From a checkpoint of a small transformer trained on Wikipedia.
Size: 14 layers, width 128, 2 heads of 64 (1 for keys and values), MLP 256 SwiGLU, vocabulary 2048, 2.59M parameters.
Each number is 128 + 32 x the weight over its row's rms, rounded and kept within 0 to 255. Layers, rows and columns count from 0. The size above them is the row's rms in percent of the matrix's.

# layer 2 MLP down (transposed), 256x128, rms 0.249, rows 64-67, columns 0-127
size [ 98  99  97  99]
[[152 127 152  84 100 109 150 115 162 152 118 106 174 123 169  91  79 151 136 112 170 172 139 141 160  74 159  98  84 145 108 134 103  73 147 128 123 153 120  94 199 142  75 154  97 164  96 153 118  79 165 142 117 151 143  88  92 125 101 157 209  80 113 125 162 156 129 110 113 121  65 155 114 103 148 167 175 101 124 153  93 130 144 118 140 118 150 160 124 105  86 111 117 113 121 109 135 174 116 192  85  91 136 153  97 172  94  66 156 160 133 136 117 125 132  67 101 148 165 229 161  55 114 112 115 121 159 166]
 [177 116  92 109  57  94 134 124 171 125 129 132 119 122 126  96  69 129 129 134 115 141 115 150  73 147 158  76 158 122 128 102  80 163 133 137  98 143 114 117 142  84 125 159  96 105 108 117 140 131 128 113 135 120 117 120 123 111 120  96 218 162 110 134 164  70 146 151 144 133  48 168 129 132 194 124 164 141 142 145  73 175 132 151 132 159  85 136 156  92 130 172 139 126 120 187 179 129 204 175 181 135 104  82 118 119 114  92 117 101 160 122 150 152 146 186 151  88 154 158  77 182 188 147 115 121  77  52]
 [139 163 154  89 116 127 115 113 120 117  86 135 142 164 154  98  66 104 167 119 116  93 109 204  91  84 163 136  92 130 104  69 163 136  86 161  87 139 162 104 184 157  80  94 125 183 125 111  87 162 116 128 159 156 110 128  58 135 137  60 148 131 120  66 133  96 204 101  99 142 118  92 125 186 110 194 149 103 145 156 105 148 120 125 124 135 121 153 190 115  92  99  91 170 107 121 126 112  63 128 139 146 151 137 135 151 105 145  53 138  76 131 174 156  91  91 119 159 135 133 127 108 128 138 148 125 119 206]
 [105 102 196 154 110 122 129  59 146 137 168  55 116 224 118  96 124 148 110 105 136 153 143  87  99  81  98 111 101 120 160 154 143 140 131 133 103 122 103 157 108 117 169 154 119 136 122 108 116 143 154 136 127 117 121 102 153  89 114 127  64  93 131  87 108  31 155 118 117  99 118 156 157  86 127 118 133  99 138 117 126 152  89 170  66  89  80 181 163 132  99  76 105 162 165 116 150 132 126 121  86 158 135 175 153 135 115 123 136 191 175 100 103 124 119 100 100 134 152 147  93 177 108 124 129  18 154  85]]
# layer 2 MLP gate, 256x128, rms 0.283, rows 65-68, columns 0-127
size [107 102  96 100]
[[129 123 152 157 173 138 133 166 110  48  80 136 190 173 185 152 106 103 132 186 124 146 148 117 137 160 134 122 127  75 167 143 118 138 155  99  59 158 135  57 150 138  73 123 104 145 176 111  76 158 130 158  75 123 117 135 130 150 143 156 148 166 184 181 180 131 115 109 142 150 106 183  89 123  63 149 116 163 158 104 124 136 140 135  78 158 114 145 153 119 127 116  62 151 177 121 124 135 128 134 107 192  74 159  91  83 151 115 111 192 120 110  96 123 122 122  60 153  98 124 141  86 147 146 133 140  87 172]
 [100 106 134 154 105 167 122  68 151 122 120  67 135 122 147 221 147 127 102  95 161 179 107  60 147 150 134 163 168 122 170 152 152 135 177 165 130 108 130  85 154 152 139 191 163 124  87 157 186 184 176 154 141 114 163  89 214 150  71 114 138 107 117 154 142 144 158 165 150 138 103 116 122 158 129  98  79 145 157 127 109 123 125 135 167 137  84  90  98 116  90 161 136 114  92 110 176 137 141  66 167  70 106  98 125 112 171  83 127 102  69 133 106 102 159 136 155 155 135 122 158  91  64 118 139 141 140 138]
 [111 145 121 147 132  89 103 117 143 101 108 146  80 166 139 161  94  68 102 151 179  93 125 177 164 162 136 115 164 105 152 131 145 122 191 130 103 139 193 141 114 103 100  98 102 164 111 146 119 129  76  80 103 116 184 108 121  72 137  92 162 167  86  79 116 153 119 170 116 152 141 179 114 177  86 116 173 114 111 126 169 106  97 153 162 190 119 125 147 124 145 144 184  74 135 103  50 162 147  78 157 149 108 131 124 150 116 139 105 148 120 181 134 121 185 102 142 147 133  80 215  65 152 178 118 145 112 142]
 [130 149 112 176 100 127 200 153 163 144 144  81 182 126 128 125  99  96 125 200 172 148 152 104 124 128  76 151 105 106 149 163 117 153 101 120 191 173 106 152 157 157 149 147 104  87 133 111  59 115 113 134 162  73 140 189 175 134 144 141 111 109 162 147 148 115 142 144 156 163 136 137 189 123 148 152 152 155 105 174 136 158 169 152 112  91 158  69 123 113 101 165 143 125 125 169 175 144 210 154 150 144 113 118  50  97 137 114 141 132 153  71 128  86  65 111 171 101  91 181 165 112  95 130 151 140 149 176]]
# layer 2 MLP up, 256x128, rms 0.278, rows 65-67, columns 0-127
size [ 99 111  91]
[[113 120 127 200 158 154 113 149  85  56 146 120 111 135 158  90 113 120 129 220  74 121 136 156 132 185 113  98 143  92 183 133  98 178 137 127 163 176 149  23 150 138 108  87 123 121 121 161 107 140 143 143 117 114 148  66 170 147 174 159 196 142 133 110 115 154 141 130 175 132 118 191  57 140  72 132 101 145 131  74 135 122 145 154 104  49  54 150 137 161 124 127 113  99 128 147 131 140 123 173 139 126 118 139 130 139 144  87 105 123 114 128 187 160 118 118  84 130 146  84 134 101 147 127 123 124  90 142]
 [160 142 174 130 135 150 164 133 106 170 125 159 132 159 113  10 139  96 176 139 134 147 116 136  42 106 165  87 135 116  67  91  82 183 104 115 101 159 158 149 141 150 144 131 117 161 120 125  71 104 105 129 136 133 136 168  59  81 118 156 123 140 149  71  88 101 110 138 107 128 164 113 119  89 144 167 173 113 110 111 199 122 148 105 144 138 172 198 182 146 159 112 156 144 131 129 138 130 117 155  62 172 128 134 136 139 112 110 148 171 184 108 165 159  97 134 135 153  74 127 113 121 138 204 123 123 102  98]
 [134 154  83 146 134 120 149 138 142 147 136 191 105 139 124 139 120 182 161 129  30 131 126 120 110 144  90 171 128 140 138 134 126 110 103 153 144  61  61 174 122 160 126 137 160  85 105  97 160 111 174 123 142 130 110 183 155 112 141 149  96 118 153 164 124 120 169  99 178 145 126  86 125 103 180 111  42 164 131 129 105 145 181 139 112  70 115 134 101 138 160 125 103 199 106  88 143 116 101 149  94 169 156  99 110 144 184 130 105  49 137  32 122 156  63 110 104 110 129 112  78 148 116  88 135 119 131 135]]